Part of a small language model's weights.
Size: 10 layers, width 160, 2 heads of 64, 15.4M parameters.
Architecture: RMSNorm before each block, rotary positions, no biases in attention or MLP, embeddings untied during training, normalized queries and keys, local attention windows, paired heads, gated attention, value embeddings, hashed n-gram embeddings, a smear gate, skips across layers, capped logits.
Training: a variant of Muon for these matrices, 154M tokens.
Each number is 500 + 50 x the weight over its row's rms, rounded and kept within 0 to 999. Layers, rows and columns count from 0. Numbers have three digits each. The size before them is the row's rms in percent of the matrix's.

# gate: layer 5 MLP gate, 448x160, rms 0.338, rows 297-396, columns 120-159
# up: layer 5 MLP up, 448x160, rms 0.334, rows 297-396, columns 120-159
# down: layer 5 MLP down (transposed), 448x160, rms 0.568, rows 297-396, columns 120-159
gate297 093:510475411501583550557504418534433498590506496475432427356480513618494555491478534535500475424476577506465478536570525448
up297 090:465407419507492539540490456473581491487568535533379438474478493441458514469535485549561490473498484547490381443534502468
down297 087:462532501519524493457550561507518566449492498397461422505470480492449510512442448566574443517478521559519481492490479470
gate298 126:485420405504516458423527535394522475580539624502513487514484557496553385501510440534498481473421532463441504469538489511
up298 106:452485504519395567494578451545491490500471467483435536486510466514501483548471503458612579674535461526551494464506512453
down298 100:411446539504532547561442505548487496420492497499432588488498427535437497553507491444440487498459476457495539575512461548
gate299 099:482546496461511513473515565579432551529490455529571498462519605522506487462527448567529479498566414479445578529526496502
up299 102:561416591578489537496494527512534439452469454452529504560446391515583469536446537477597548500549526497492434513489536535
down299 104:464466421547449454480425573425491527475478467539541471537552524496436446482561484593566444537499495459529509454506493417
gate300 093:488565517476516485495412534512491516487451544606515517538454482488456441517455526429562536448512413558546562406397472482
up300 098:562533497517479429552495537426466500500443477521482574545515528491377485507415446469493558454423512458502507436547497560
down300 097:471528528516430514497593545440538456536519531466475533509414508550481416507476544556499489567523447524436502481483536414
gate301 120:468446480520513570521484397531405463480518492541524561479521524567549347510478467393543442509431417535523453513485519498
up301 123:540434556495469535544553441475415503609519558456429510512586500517441479551529404487464415558457458465484654553520454459
down301 112:499494494490515517511491545524459539457520433504479526504530436563475498511450461502399549479384452485527467495484464420
gate302 101:491472459437583556370486581523368505431508531474452453563634628519557503459454384638526503436470449445488551539514471536
up302 099:485545357503545512479574599478581478499446503560506490481517477485536433495512543609526592438416469492483491454537502528
down302 108:472533474514441505576482487520485493474496441492615539468517530560474530542477495463513527497402475478521426588393417493
gate303 091:515454492496534531472484535439490547348470484464443533467480453434442495573467481518401549543463506471447393551589493511
up303 096:505417511415478428508470469454484529398504462574538472588525568366589485490460434548499495518522524416414501547584467501
down303 095:497513406527449535445399477506452471595439477422412387424487395555452553507553539527466442541474538499528537505509520531
gate304 092:442530524541627381501479501495476518515547525535466521518421532375422470508486500536517483563535512503467547597507457513
up304 096:497446501519507555444478537447462528420468503473484495395472485515405595474422480524485512433393463490429459493483501530
down304 093:460516492462505369532562512491528462554521415577460510532489499459456584500513473480510508538486535390466533475505481518
gate305 122:472484541480450439399496452565439559493524585505453513529448408475520476417564484507592474534541519562509544574489495450
up305 134:434469484500509518453528522558446492405539439527495587448576480573508503550489524497546414573427508486462459638415477386
down305 108:545452485518466523500501516438580475488526565525469475593477442456459521414569589558497520559593503481527489505525571611
gate306 105:522537507433439519501479592488486577434543541458483486397514543478555546499523578534468499470535433561570517499456450468
up306 094:534541459511524599495488547425451581496491530457471521517446428515454487590578614578514553531515528497448594473561530558
down306 116:491524481576519546525483483518605454548541472496498499580419471437550539476547441484476467499545545498430524487521512592
gate307 100:495511520544523484460456509512575481506524512513527530548563528451421527472493424517443576498506503496452535519533538666
up307 099:535475489540454470489457462530630419596567555509561519510471502484512491500451510498529533475534482514443473477511622485
down307 103:447533526427541484483578518541499582455489522518483511514481544473579558480502545512485584571513547601565455519517413418
gate308 100:638424537468426465548425516438489403483415443553444557421519422580533431519560370466472493500463509525589492545547459479
up308 104:511455458515532465470520466560624521452508425578471456470517538525450499587505447503522494544477538538491500510446436499
down308 108:567490366513586496542510464501493438508464478512579553483516497564509505523475492438481494569372531494506557387483535456
gate309 103:472563549550522521495486633503631483557547522481571579502503535493551462385553596582554493456550480469535443575479552518
up309 105:367512507505489421440535417528480503527484412615531500428495370532423495570569467463410498504444510528450588408556526435
down309 100:484494523565525470453510504478484570445506487557517390513473503502507525466477474567498488493534490502547494460497453414
gate310 103:419499444580577574514542481467602440523555400488518467495469516471517485476482476506456443421512510425541550501494403496
up310 095:443530617501513545491563476535500467450528463503419502544546560464530433538490367434507479469436385485558475532643543611
down310 107:478489518577506499455452479519516495492550635459465460533494540443504442531485602598352509524514538413513490498524478562
gate311 080:575549494581526485561493434473496493430590475537561536539515491500611458474487549474448567443433479564523455459481408493
up311 081:654512548506525462559476475501539481455584547554573476524560490534538385458536481485449568470496562530447407439510416472
down311 088:467506485539500431537514473484509458531522561513457537565470499572666474567449542457484479513403532530507463481513482464
gate312 092:532463507482532516418537459593547479476567415533528408514478586505454593508532443539460510485463417496398504560516487535
up312 081:505525466393528606527432439405456557489464535583528553556526457442473464489450558555415549542555464432449434499517453551
down312 094:532530466580469445470540571574512571412567478486505462476574520560470578461586367523516526560450519531527558473501542495
gate313 096:486424499389455534431518384484487441489569543543567497468443557460511525550410461587519466509434516419456521443579493519
up313 113:585486428516490478514376422427441478481484524529520444593488544531471492490478496482446573496619499541479551501485424647
down313 102:395507499478455559477493507550517589482522498428543507575421490496520564511416491482513532488466361486499504465470462452
gate314 096:542420504492550381450496448539487485481470405548425501570544492515424528542539416589627491534536503540456474500493528466
up314 096:365593523468485500539488552459519487425453464495593500458532546519571493459426519463516433434468527536509427574482616470
down314 096:432558520489467490542594512445506495533533472498528494451489570493443472441420561411471534585513520565482519511444548446
gate315 096:421592456543467525445549464598569389542516522476540566489521531468536460490376474531481438536541422469585525522472499570
up315 099:481493429486466479486575493499533460642504490511529504481491484515482455544445462472438511521516480553508480399543412567
down315 104:427500492522560547544513501417563431534546475505633499466450516562501487534390573603509403525505509571435467463431411431
gate316 093:530523468548528481521525478548513462405513483435496482527460566511491495536455450360492493606541471588547482407519441451
up316 090:485536513591448627492406577463410506448586560505483582513488509491440476472453553511512479404490501382515562541546541475
down316 103:519525492535481527479530532504447513617495551581500541475508513509486467478496533595433542577537431523528502507502535494
gate317 095:562577590591510504459503583475534470499439431520464426496487527513472500570547578394509457504436540434503474491568414456
up317 097:435600475465411456527476566467510522484499531512561454485527425574492509435466496564425534544523556461564497522563571492
down317 100:569457480542536424461467463535430562530445491484427452596570504480471531590450574480473541561526566421567422483554486575
gate318 089:477553495487459556501583524497508535471519540564521393532434529502440414569380485414428508523471533555506496499498424513
up318 096:407510485497468602512495493494527511462536519481575558413509444541439430531468539412422606574450575574516457431401495565
down318 103:434557460491422499551536530501491452456503476491459494469507483529451440484497459570536537561488429545400484538559451533
gate319 097:524482569523557518520478503493462571534467443471467497453590488443460509550547533446441562606526519449536529443519425524
up319 102:449508467465423561400476496471567430537423539487508581460448496532514572509527505426534450405447512526324478538529512421
down319 105:468555493428519516456421539554547465479568609433477477508494525474377547462500537553496518397481514490438306484473491460
gate320 104:517528430519453628535487410504344503522405518437502528499538542559526514522453508436395446549558533492505507500458519536
up320 107:483519459410595436600450475492503447430459502530550517498465554564595503531475505461535411457483507400507384470503461482
down320 106:465473613482513496403434504485485504476457571453472451566551525517507539460524407464502536509541501586549403487450511627
gate321 110:548497515504503532416583507449516516625567433474475447584506458443488479520503504534504477541510568442491496578415445505
up321 109:451494448557540488476443491566542469451436473428559475453467631558512487540585433500489529421562542415492448385521521582
down321 101:503504584451479503631614559523546492540509480492543450536500395585528516366460396540461508401478542513497537526440493486
gate322 115:496516532561460550521465526454550426564464509427446444543448525542597495455474540485503502572483437578479518516501455496
up322 101:529537452479457546513567517437429452530475519495509524508481573543517465516488343406446502504527432550507473563479505563
down322 106:553505477501472575590523575422530440465576569414486514518494548548526390507490604563471471529535454520534516509454578551
gate323 110:438476509543440475646451547460493446463401575466469482540580527466399497461587597499465533495504453587542493593559465532
up323 100:558455446529488557541610595497481408514545506559531516575527470602523505524533473478637511502540515454535509516592510442
down323 101:484550481471455576516439547548487482508542535518472489508575519469461470472506566517419504480479393567544479605463558514
gate324 104:509477556525489488453497506606452416578607426509497497422518448507592445487486438487497462462520395553524455484565595593
up324 107:373585512591476513476498476393466477577459422498575404565453581522478476485436498453351493512511498513597482524437418490
down324 114:500477476540501455570495460430547569561469484493516445504508604481498551457610524501527531515607437587476554480503423511
gate325 104:462469460550500525574479484499485518361452580457464552444550502587499602505475527525507496447518569490449510510471439456
up325 100:500500466514505434498549597430468519510488440478495624474498470438521483507505496491575462535451434474424555484465574613
down325 097:514508580508429459463546518485513513602491482540468463551474530521460526612557473557533522571491399476515463408433478512
gate326 106:501563578414562452486480514487546397453426438562463482458446502513461494482453407524524507465532551374425520451553540516
up326 108:600508477469449493547530511511427577500564538622483591586469551521555525491449485498517507513526476559557514626517523556
down326 112:573440479490429480437451553492450498464559483569423445510376511446576434506427513537484463512585535654542480428485504516
gate327 101:428412554566487523504578512542548488529569551574529416469457472408493472482515539456507511429610587466533593478529480540
up327 111:527477442525578515553467552507463483446505492518500490484383409464507503484560553499506593521546439485442490469676456512
down327 107:537479542528530538472552497467548572538535585466471418518495496478558484506460493535394419461625522482427558526510540544
gate328 106:534434565475561565467570456539465439442530542464488481484514545511493425482520474628536530572488472447449498373577423424
up328 089:442520525466556471544429522475596595534490471534523481622526570535565546513497541502513475493578521533514461410503507576
down328 101:496530562537538403511426488488548493489482566564522434652487505564500434501456602471475581569474531619528558569521463492
gate329 101:469452523554526501560472548459515522468489485576513592490471550478442649496516498543505467437500521520510475448480575528
up329 106:587616524515460490499524524528528489513510577456518533408524516543495509619508525545476544515507648512450576543483479554
down329 097:584502505516484514418540517441493448579496461408517529466536479426473421488509459546457519476483502510581463485517519521
gate330 092:455511608463477541502517504590488549467541524565502605444436486556470457460491471495464579522477513494398438540542515474
up330 091:596487452541539577552515472395533465503459479446494490582518504460623544469506475520505496509565496536557514410522571564
down330 100:554439510536473458483518499484537469508454504486457434551537488496558479518461472475518473560542573484519507460533447461
gate331 088:540610486555487507421502563621601475426464513534571521552497563546461582462445526510486454534537470487426599505472491551
up331 094:576440544582576501490507510419527556524469533523470518510490510521509565443505484593503451468425536494581502484447380419
down331 099:433452480468591583582551498549452460447443499496487496490519482463474459460463368503551467543470434535503532543518529476
gate332 104:523469495506515495528473443530463473500622446500440493508515536475521559542539481578578502472449475503521511498482624523
up332 105:470427597420515508497474445507585543529386422525520441455496500500481549417462520450528482511487420486391517527509533473
down332 100:477488437497478598435519576532628480524530519505547515544481455466532431531601493516550456516421489532505492499506486583
gate333 098:499478581473367440547608493463492448479515550464439450512575483415547515456522617424418466440457385482563487560520557448
up333 104:539503542449500528461541494481497467464452496481494511500545500433533450505510487447515581443526474482490500468472508486
down333 099:510499441488401509453506567587542520487426467488558528501584490480447503467488523541544499488509445482498512516505455606
gate334 098:509586489492503483487459531487516590479519460535502551552546592439611410509509532416454538508485477470514506484494510452
up334 100:526461547423491514502535514517530597499458559456483501425550494541423515522545501424498596495587579574502453533519493477
down334 097:543479491607499474481555494463536518464490399493491472426550565580517557587517397469544567448546528467530527493482467508
gate335 095:526339537499535590495469541567547509495511440464546491477470495479452520534433519524507532568389535473390572460473527468
up335 080:470551426559509609500477472548403538542403438467521489523545485491491545409505487571458534500580455422360511522429487485
down335 092:449497560489512522470510460440518474511429504547460449468627551445422538603540578489516518543516547514401529555486504542
gate336 114:406550505549495510417515563549462567489572430570464489531428482451503543538493537462508557411580475490443514466416486478
up336 119:499541466485496565560499523484460568571565526555504488426553561490481473503467448496541454450494546561441492480581518472
down336 110:521543539518497558539488481500475552487437455506502420560497502482430523509525538458591483506473490467493525525472453529
gate337 084:530499463467456602441528502486476540562494461522489487457548456456499447552487340504455434504457564484443462527517549513
up337 097:509465554530526504475585465502513486441487444580525424465548402480505532514467488549481448478485615485572502454500485514
down337 089:503498484580568484458500520486521516577434416451482518513509417464477408514446446487581553522423512462576524584484471575
gate338 102:435537390491505508402625498433482396519582393536526535455550471520501527399452475412384540535490558546426511593559446488
up338 091:602540517430479538469421381550483436505470503492520497430418524536459482580530529500481635476512403501446591588536481498
down338 096:510508539453531557534409469658547513356411539555619468606508541525473517554521466489514485493475495457623494521492420576
gate339 112:489464615567468505481529552519555407531499541443490492595464484520520523586601531548504499561531482470544480555506528482
up339 110:509550561466408538498425495491430473503387474456534560528493510590500486437511425525503540529508459494588497527526519461
down339 100:438370538509527515541507457461460491451484455455456506547532535459487453526600588472502458482429552544421524575547400541
gate340 108:492547501443438533478461596470560483563537541437527525495456480502567470412557557483660507500609452506451482421530519568
up340 103:455526495489465449478476375552486464528379428397464464497390551505473485507527494488464493438501456466511501571515488480
down340 107:481463480523478512469425455522474435559473525417443477491443554538487534601526565500635406546489484505396557483492517503
gate341 109:454413551582544520442586522549447573603564483462545534498484453471545539486456486456459477540516526527493463489532539520
up341 110:447575454472579467525502517502543555430570466458535538567517548522453468448453576476522501478368526537556528416497442499
down341 113:516496559484515529546538526529507632589550479532522510514472515432480528416541611460521499565413550470447440461538648504
gate342 111:452462448513566496440460394507510483484527451468563599483570537515500421569562492366486441472491433485525422585479486475
up342 103:510428578479514499505509535491529529487472519491484494596532567463489446439427455469502483500483459430566514504435549515
down342 106:487490572542525575524565441436477513483503477466501517470513543492577421544480471495413435467547559522445510506544439585
gate343 095:412477501473445481568484530505504491541553560384470473502474562560498550556428496469390500542512468565598423439570467472
up343 101:621475336478539486470572548507468575457507515543572526524490570432494524483409493532448402527487417593477457554528376504
down343 094:520434525550497409469461471494510599514497514507521453547497490479582449492454489545511450459515467439518526472532561502
gate344 094:565567466615619458499548592512446436392521468527533542529542527474538533502470491448447610515516435453529593470431484457
up344 091:498435485387404467516389515518559577600507518447554473551516514501475487522530434545505436455501520508469579504501571480
down344 099:503496546508524535578474512498521469486353468476499480463483491517566380591469441517488428455560498547503541468503539597
gate345 095:415556442454539528539488463553412544471530410477517480546501595502522524395431552564412456505548529504393572506456372446
up345 104:579386538554510399542508417481503556445548594490551528482473533552488490486446573482491534505519541521420556527475504448
down345 098:459469553513478481438469548464476506412518467489489529395602441497433516536479434516447463518577475536577550519498463562
gate346 108:486429528528610497513538501460501491544451526402523488547420519507491371468470468539512525544605554527401409530499467479
up346 106:400487500462364452523510550491482505458478519527471476461568460479514468541520532486494477394524468502511633398472551525
down346 107:488591467516506459480445492483500494529536585553500404507545567475538612509445500469526465500477513514592642457518437559
gate347 090:444505499586504513527570535569520445431494574506540493511491525493436563558454504543521435485570394494545496445559504528
up347 096:507444552461472547534579523524496537514595528507520400523515452530472559426508496483475459408496496588470520504446488509
down347 098:498464473480538514502574578473497465547440611481533540557563460531580449561471487527514486488424476472560545513465478501
gate348 099:497501536527440472443527503552516550500521504466506501462483577481480467449450493482387431509585523495531528443537451546
up348 100:565441408518445609500467597602495500531581500598438563470567559498477533525444506472387493446510528459515557447561477493
down348 100:439476586515513469422585464556503513499564423561424468480485520538455465447538545457506448484465478510448524591564532509
gate349 099:497554458372394482499458540480436432464537483548515415490471541484471508534550559486501557442530460483476452524423475485
up349 096:481598496496541565468513503528489567533496456497532420411471482502428421406602428462468539352507469559457433527469506531
down349 096:497562525472451472455529522492513542489496482509457569548534457484485464442460510516589547474452421540479528427481462561
gate350 090:482472531659500509548510569541383576559588531497540485492504450525428475498470543486462470579523503551504558515464533438
up350 099:492489443471455490523519503488488466452381495501542477534517552484524531581498538544574511467452371434514515520442589460
down350 094:582469519450607430587573485536439545457476527471527449547512539486535413508525580480599550462521458454543539511548499517
gate351 097:487430436534531559521475490420477483540500458530587444424494525471503465477528544487557478482492474565478395482530649480
up351 087:454494415506481520508535380460505475472540519492498412415521447515420537542521513471412540469517455429486499496542471491
down351 098:549485581521522522574459516516608550459547541569494476555513549484506475619466527481476519523477600510443508444444487532
gate352 109:411537482410448492524524435455482452528517453504491543484427573553564469498548529384566538516491550406484542477494462481
up352 103:444439416463447517449514547580477527420494614462507503504544549563530515398497639504541460404453484583402503515429532487
down352 104:428500432539437459456508511490503494427441536506548473572438508503434484500492493553555542477647543595474458463471474505
gate353 117:500429547567548486504518610377542474502451518447521564523510538588495427520457404466522393608515500615513517529478437505
up353 105:502464489539482460506501493434569430478468518481475508532458494516420465450485461473561442647495487596493477478486496445
down353 111:432513465509495463412475490449468543496511525590506523497458477520540491575516489381530554558475387501462483567470581514
gate354 102:445488489529511497477549502485585566565599410561510506473476475540473480587526495439465582480507506507507463551487456521
up354 099:542517476473615445481577494504578545496446474538517526499517516575530522480499491491488501458553599469436532569555616489
down354 100:494466518438439496465502470500463555517519532501489594587421424472465483390468426511468493440455467527564532518537526469
gate355 102:565545505466527406511463545458497569489508457583454522397691462532571508475578520567515422508583505516457436512513493450
up355 099:561497521406521525622451553588529493543514528452599474402585471555476436572474463560633508594538443512456501426564531559
down355 097:485483498443437499476475489393436495413465423530537506495462522527495488395522577483405539493524450466542478478559498513
gate356 092:497494455515570457499496577493567488567546494562451496554534489458581569497556513414497532435536431513510535460529461498
up356 101:594476487534400512564542555452471483484462561454493451463455508521481597519505532540440487495529546500543559558511411585
down356 097:456538481483551492557533525530554566494524503551586520413573597532555396490447558467512453528505424411545401561420515543
gate357 090:496522559496476552472532566554491533468532475476467463503419546596538469475552535521508482493510577621524536528496543473
up357 088:528596418456514489571468501500507511465487475471418491481514510474576410455512479497648462534528523490483482537566492464
down357 093:485514512487522515513492529540404494494520517395432590467499452466487535551550613491449444464519509517531534527434516372
gate358 072:515370537541431431486507519631577458484418556484459468346628520448516462512476462388473594533437567458447527493514496508
up358 071:525468561445468507500527536446536573524462448495612378539499502410521563469516434574522482488491491549497481513527481530
down358 082:495543579576555452518437480491575472535513528478448536539537522523508486493481525530537539506550524561546506543538546464
gate359 102:495462477588559548510503553560503522519560536590587542439449517580481551457463503474435419488530536505535441486486592496
up359 100:476408428474488466536563459519513546465549537468543560554614604498488414514501580464525550507414536428516632528535550506
down359 102:547499584429485514522605466477512549583470456410437565505499510591483422517533578527612471515538513473444497520423537410
gate360 087:424480438540477531512581576550491586584511475564509496464489475459571536511399596510510534490631513563547430501483475491
up360 095:471513524491454553456529463488476510651454512467458551488434548486465579560431434540463523466538540500558513532474510519
down360 088:558562541475520539553564582552627499573459438596463531526478458520481527428549497522406501525481549575519501534454440514
gate361 099:590397534519464522522438476444494513522557467540578470520487458537390520506428387498528592527519548537437513459466493435
up361 098:436470466532560526395430423522553552401443546483448504543517456497462492492436511539504581464549559462522481557411509471
down361 105:522497553475455506528511523371546601442466526428605525433441432570490457496429497454485507527656566543526386462474502454
gate362 098:481531489459496508541553538459514495546431494543420576526635545540506520463516516544494389401535463522544490572467472484
up362 094:499453596482540478565469479508461570545500444483508419456525475509443468590499509495508567553537493538484527404514545572
down362 101:580553468591496539457513503446522494475449482487457539511497487494469618490433547465476555572489464634411534522525551419
gate363 094:481515503476510567508469543536498512434412469498527480546449596544422578498471509548533456441478497578447522472473482560
up363 100:537456506443550490390539546442568464574486589462510558444457519530430502543533546608559529523497525557546569515543566485
down363 091:502525623413518452526505532505505559589579476535534517587485471531548441477483513537670457505505457522439529505566503511
gate364 103:512492416446506492460539455592474547489532529578497580509457497509494491464427581470463510479541434526484561487440527487
up364 092:400448483487527481482541490537480422471518489507564447515577515532481461589506437499429507530444380492446461514556461520
down364 100:505411503532509510540456562523446509360462456440420463550481515544428488495535468559403508513473498489426503546577438487
gate365 094:498469435537383473397581524638452463502531475542487518485543568436420500494504436505494482575531497476482505503543617424
up365 086:410439469530510457508495449491478569445469546544472471484514412479677513514459479548488490478560447504567493548506471498
down365 098:440488479470477528515538511492470493569509454478556489533465375575526467495512480565526482506561486503442486527460563538
gate366 102:449523441498592508449569442603564452543519539543550495510448518513504512473480454412472525480475532482459581605564473521
up366 099:505492495459473499564561401591528482457484580421428486525489501472490475530489515515487555553583438487530447574488514550
down366 103:590517543560424469544505432588438495422426508524438570613418491437466411519552442478565506543423499442472421506488528512
gate367 100:439484508518510462478507564530463459483434532536526554503500558512541614478521546424495534538523503442566449429427595516
up367 102:475494557582575477536512467569505497530449446474556491477468534475488502446598555483521537513386474550515461564480533464
down367 085:495595597488463492583438479527527515440509447498491488421599472539436544533591417506479459518437490491444425518424581414
gate368 110:541485459557533529638461463476479573485552532422415513524539542528476378543533518502501517522478549532522645393518526539
up368 117:572546426500503462478473480485423505571502511538548552515468519534535480427408502452576469419599475528420464523536497479
down368 115:550506488496563524435444509490585527500543489427517473444452538560503513431457560542555588480583505521470449506488619535
gate369 111:403489516456424645422446482448454411466608546489454479555536520600568366489529485574456605571498484551446448553478469567
up369 093:550563527410510483616482589603461469462433411447516529457421525468502542517488567460513448473571535483506442495587440522
down369 100:587531549486466445565555540551491469473491445519499494504464544514590519442413477513545334509512453551469499512460585528
gate370 107:490524453467502475499556475539413483491583452590462468570581638454495562487419479533455543469562466499461409551489536513
up370 102:463466588510438421514561534508495432496499441446570434468395451419475570469650513410476498454490483598474446458528561528
down370 098:493490433487604423570557541536473445591536544496540465507485533455608509497467447446564429448471516600499429505567544500
gate371 107:469491547465591484375456399516476511537533499506495412492437588492406532458495485530523559479489514459488426547451419497
up371 108:539544607481420560494521480488463513503521501503449501560425535552581456548556417524510565510523422552516478472463437480
down371 103:494514495465604431416370473527461433422441441556521395459477446464554488473526493504617490461542532544532453486529540456
gate372 084:491555498609396605532540547564556480505525541512496494470474494538582472474494571472517526471481383481444661486568549402
up372 091:467535545496485558421526437453488445592524594510481477523451479462530503505539478500456516472474444470453546514555478581
down372 088:556474565526552444534512616478518412471614457491476486361513580488494547432538529461461512505442551529583497643545515521
gate373 096:528518571479480564514510568389513589552489561500405414473610527524596455517432484533597562423518485557497457529553507442
up373 103:481434559445547442458448442469587480526501526517530556588436594410506501481516567513542514438456490441458501552570467441
down373 102:482539456541535463449475484532469470525477529490474476556467450507528523488407548527528510411471510509533527522452429487
gate374 112:431461558547559515617395443465476534497452375525479470570573546469436446524516537514520419395496354410531523451401460481
up374 104:507507492430490484507520428549499454398488450558456549523527516539588523500499530451507501436479436487453439565444574431
down374 108:502483544414505497639347514529529574492482526517533427509524510584500511525490491441532463568568438509401506474536456473
gate375 093:515428427588469392568504468420498423561610420500429465497416488489575473448494517523414523447544509503547527543472493512
up375 087:469490483534493463526477428497401445559486495499544504593507452346448458573402482540477566366462494480551493477517509528
down375 091:554420503495553428392590460446434434513485561624508536481505573490535456582417563476525492421487471542493534436502476550
gate376 100:512531554589599508510530485574465488461603517440457460383520327546503466432549399548472574530509418442503557518533498486
up376 094:488526446518483436561570406504530447429569422535511457457467451422567575481566498587504522486619482489536514560532512515
down376 105:531509449483429423653448519572485404446527505466518508480459398436486545489504471420562519511504563510564513524535546451
gate377 111:376439492514448435483494516538453471599469526408482455446439442450472484503530468545426508513449530485431504465537503420
up377 121:472547466414533520526501565464541485553447378528557535524571496369519532460540534486498556470567479550563503439464470541
down377 115:399503498549527447574538450490468477451480521491468467498549529578506547514442495564495474472496493524600513535623524568
gate378 110:522539540571509421482477460401637481484504527581481410577537486504464471627549489528554490454495559466466546603536520503
up378 105:474608505490545436412426556486550494477406411433448560587484513639559491547495432449524455519521515440491515488501511512
down378 100:518416502530457462392469426454519494450402569559392490470447518522514493526413544596531526539579548477447446455545563551
gate379 101:581596480489441530579575528515480572516470467524508443477526493509580532465510488487497533510521410480530508508455551464
up379 105:540534572498510470508483521446413487509618398399553497479373478440537555470544497545565525473537612503490514481529495449
down379 107:581548532440538449508474524571443418569525507536399487396497482505373491418535555513434520484568486632522573587629364521
gate380 092:458454453455507572490437473526550554538541588606484508520534558558541558563553503489498451405496600451602441562532387523
up380 092:559557589540447512530576469479503530495543489482571475532512566565502403584494535501477528537562481426512544503341551469
down380 083:481602360500452483569472490548533398547508451586488460509519472470506485541562469447517571449428465576470522466536523539
gate381 085:466563489485552533413418555568441429561527472512523580465574589500539455518495512473581522567588544469499429541506463521
up381 091:503584512543546488601571439553460509520510487488499549478613440493574556497520624503494544510454566523491443578561473532
down381 090:594549597481599522503531470535516549553459550448584564583555493569531542473455548485459559475516545565508370445487586538
gate382 093:529457511489420455577425526500447444416470545515462413521464487493566507501450540504503590526434509511455507367397454519
up382 098:586531481467438492497484517466504454397397522525539431513493487486539424399574478604523569526457513413505457436601412494
down382 097:530527526362432523451469481502490495480399517459507510511584549516411558460484485496511440538550512512605519576527460399
gate383 079:460485481493531497537606508457540466549533467482483565562420553484513487392601525511475456539501524513429511616564381433
up383 073:526492498481490436602431493481416534481518505478544536538432474552440486549478486535496454491455414522467495508561500493
down383 081:464476512502548517483546558414583417559500530575487525521470498511469392488549529515466469440440591495509541498491526602
gate384 104:415416463429558590514481546458449466445484459487496491526482495483546454419509495467601436514518425459499540519467481413
up384 115:473462477473443494516483544489603537474467498545496568542564512472487622439477452478449485479424513537450505448563490533
down384 098:493544520511505474517461530490537448496531500542468469496466513508506438448545474576433564500516499534529557428494467484
gate385 086:453554587556461538524462520604529556446504561564470497494476555579493418470581437406425446479439495408512486504474490500
up385 094:537584447477531488517564569456504457513445463520490442501493572513505539463492583509452563512475551483411505442541489418
down385 088:435428463584516437449401564478434485449522432459535532423505490554551465522499467556557505529565496502443494488574460390
gate386 099:534492576506438473395462596460510502560459525512449406502453463557609462541377502531516512479456508464522451558494483408
up386 103:517541423523465578590563516473424484499544455505580493473428428527496541493570432566611500551508518531529574496569522514
down386 100:519578549603591532430534487517480434535475460408503527493435416452496522498608548432485508547532497439594658570601389500
gate387 095:520521413455440529545562461575453406615475509512451502393571479549466477494443439445501514539421587454374525457467475475
up387 104:420579432475514491610579435469465455580472526468532517428547485505476532476466545458455472543424562502392483581499570480
down387 105:554437456525429487524551509501520600453523490454528500528664570516505391567482470429473503486465482523504527487436539480
gate388 110:440534478440491458424533556467544430512546423545498474567499564491547542486551539486575532454503521449508475565432487533
up388 111:448499460463451538588550503553528418497467507519520489482433441385470500560521560421581363495498563532571526498445575612
down388 108:554487543525510465412575565433517466628488481466471485426479582488497431484538541493429495526577491418535544576516438464
gate389 117:585496454534519472458374497557513448516542526512466451611501569557518500610513477416510539434536411463523494508515538453
up389 124:534487467392451542507486413509498540505442523493563469443461512526510501417500514513553523555446541544502535519490490544
down389 103:453463465584504471471446481471497467411483477479499537427480455550381572550523590492428514505486457474521445509501456440
gate390 093:535457437557407494488528557442520451526487480556534422436467462476460540527530460509493528490485550505468569515539518484
up390 091:547561491556509523495597518442413470470487492473472506486521460522553481481470564469519502540494531539445504515533486559
down390 095:481453495536477493532428523564453496570564461538458487453476519488416402500544483519576556626438488490538485524490466497
gate391 096:401518451586453504493563470410438496501481469481468441551507552494524566540500505537427474430572478405482491471543437586
up391 095:506545458543545481602459508492545504466482432545491500486509422452475564573444480548484522486369453489434444469472475498
down391 105:544509448490450520473570470465491475501464440513504449565524455493520556481434478516592513513488466474423474444483560532
gate392 095:557541531430453466480423540593619510589445548439550563539519459501485487516488638534489488469552580552496479374548566475
up392 094:543442512492440512449540488498524531611502503574516446499581475631531492488572529501496582558497555548556430580519438537
down392 097:563463521427597537467576555501542562425561517608499462475562374575560543382557503527525519548456548521455492485516507538
gate393 098:544494529511446471529464569493494540457520586469449563480587511478423482587462541454488516512486544463536557520501557532
up393 099:429462498408457549477457469565410465548548534472391459417552477490452463476488523442472559557479547503591466438440489439
down393 096:524511431544558465473452536538513489473487470444631488520465497445468497548443535539430537516508462588538468514546614533
gate394 103:508527498560536482547490480430504513511547538588548528501534417497463474533413500517490451488469371543508507535487509495
up394 089:483605462581444501434464542419524483637468537452538537541533451453533524533490512569535460562482456483439434476544468511
down394 107:361522512469529476522488353439506499475532411541528574571504525618479495550495433487469487428527499471481433474427487500
gate395 094:467505559492449524498549574497477465461435512544480502546457514444458496415481521490470470554549604548463523514455591453
up395 093:565491503480559518522464427615539505520524528487472480474418453374477461555389519575474473553416479530481527481515540509
down395 095:497600468392444555429582563576431446467395513473409523493462561500556436431475396523423524515542464562542505487552421534
gate396 099:507559526528411472468384491484406411542492501561437481451425451464503450474472518607514470453495473438446533471586502541
up396 098:455584501464633527385552495479487527575535524562480516499605443441492551599564505583478451499452471554499594458529458530
down396 099:421554530462472389585450575553539470495497545441537481497485534494518485524432491498431589484482422494428523440477568483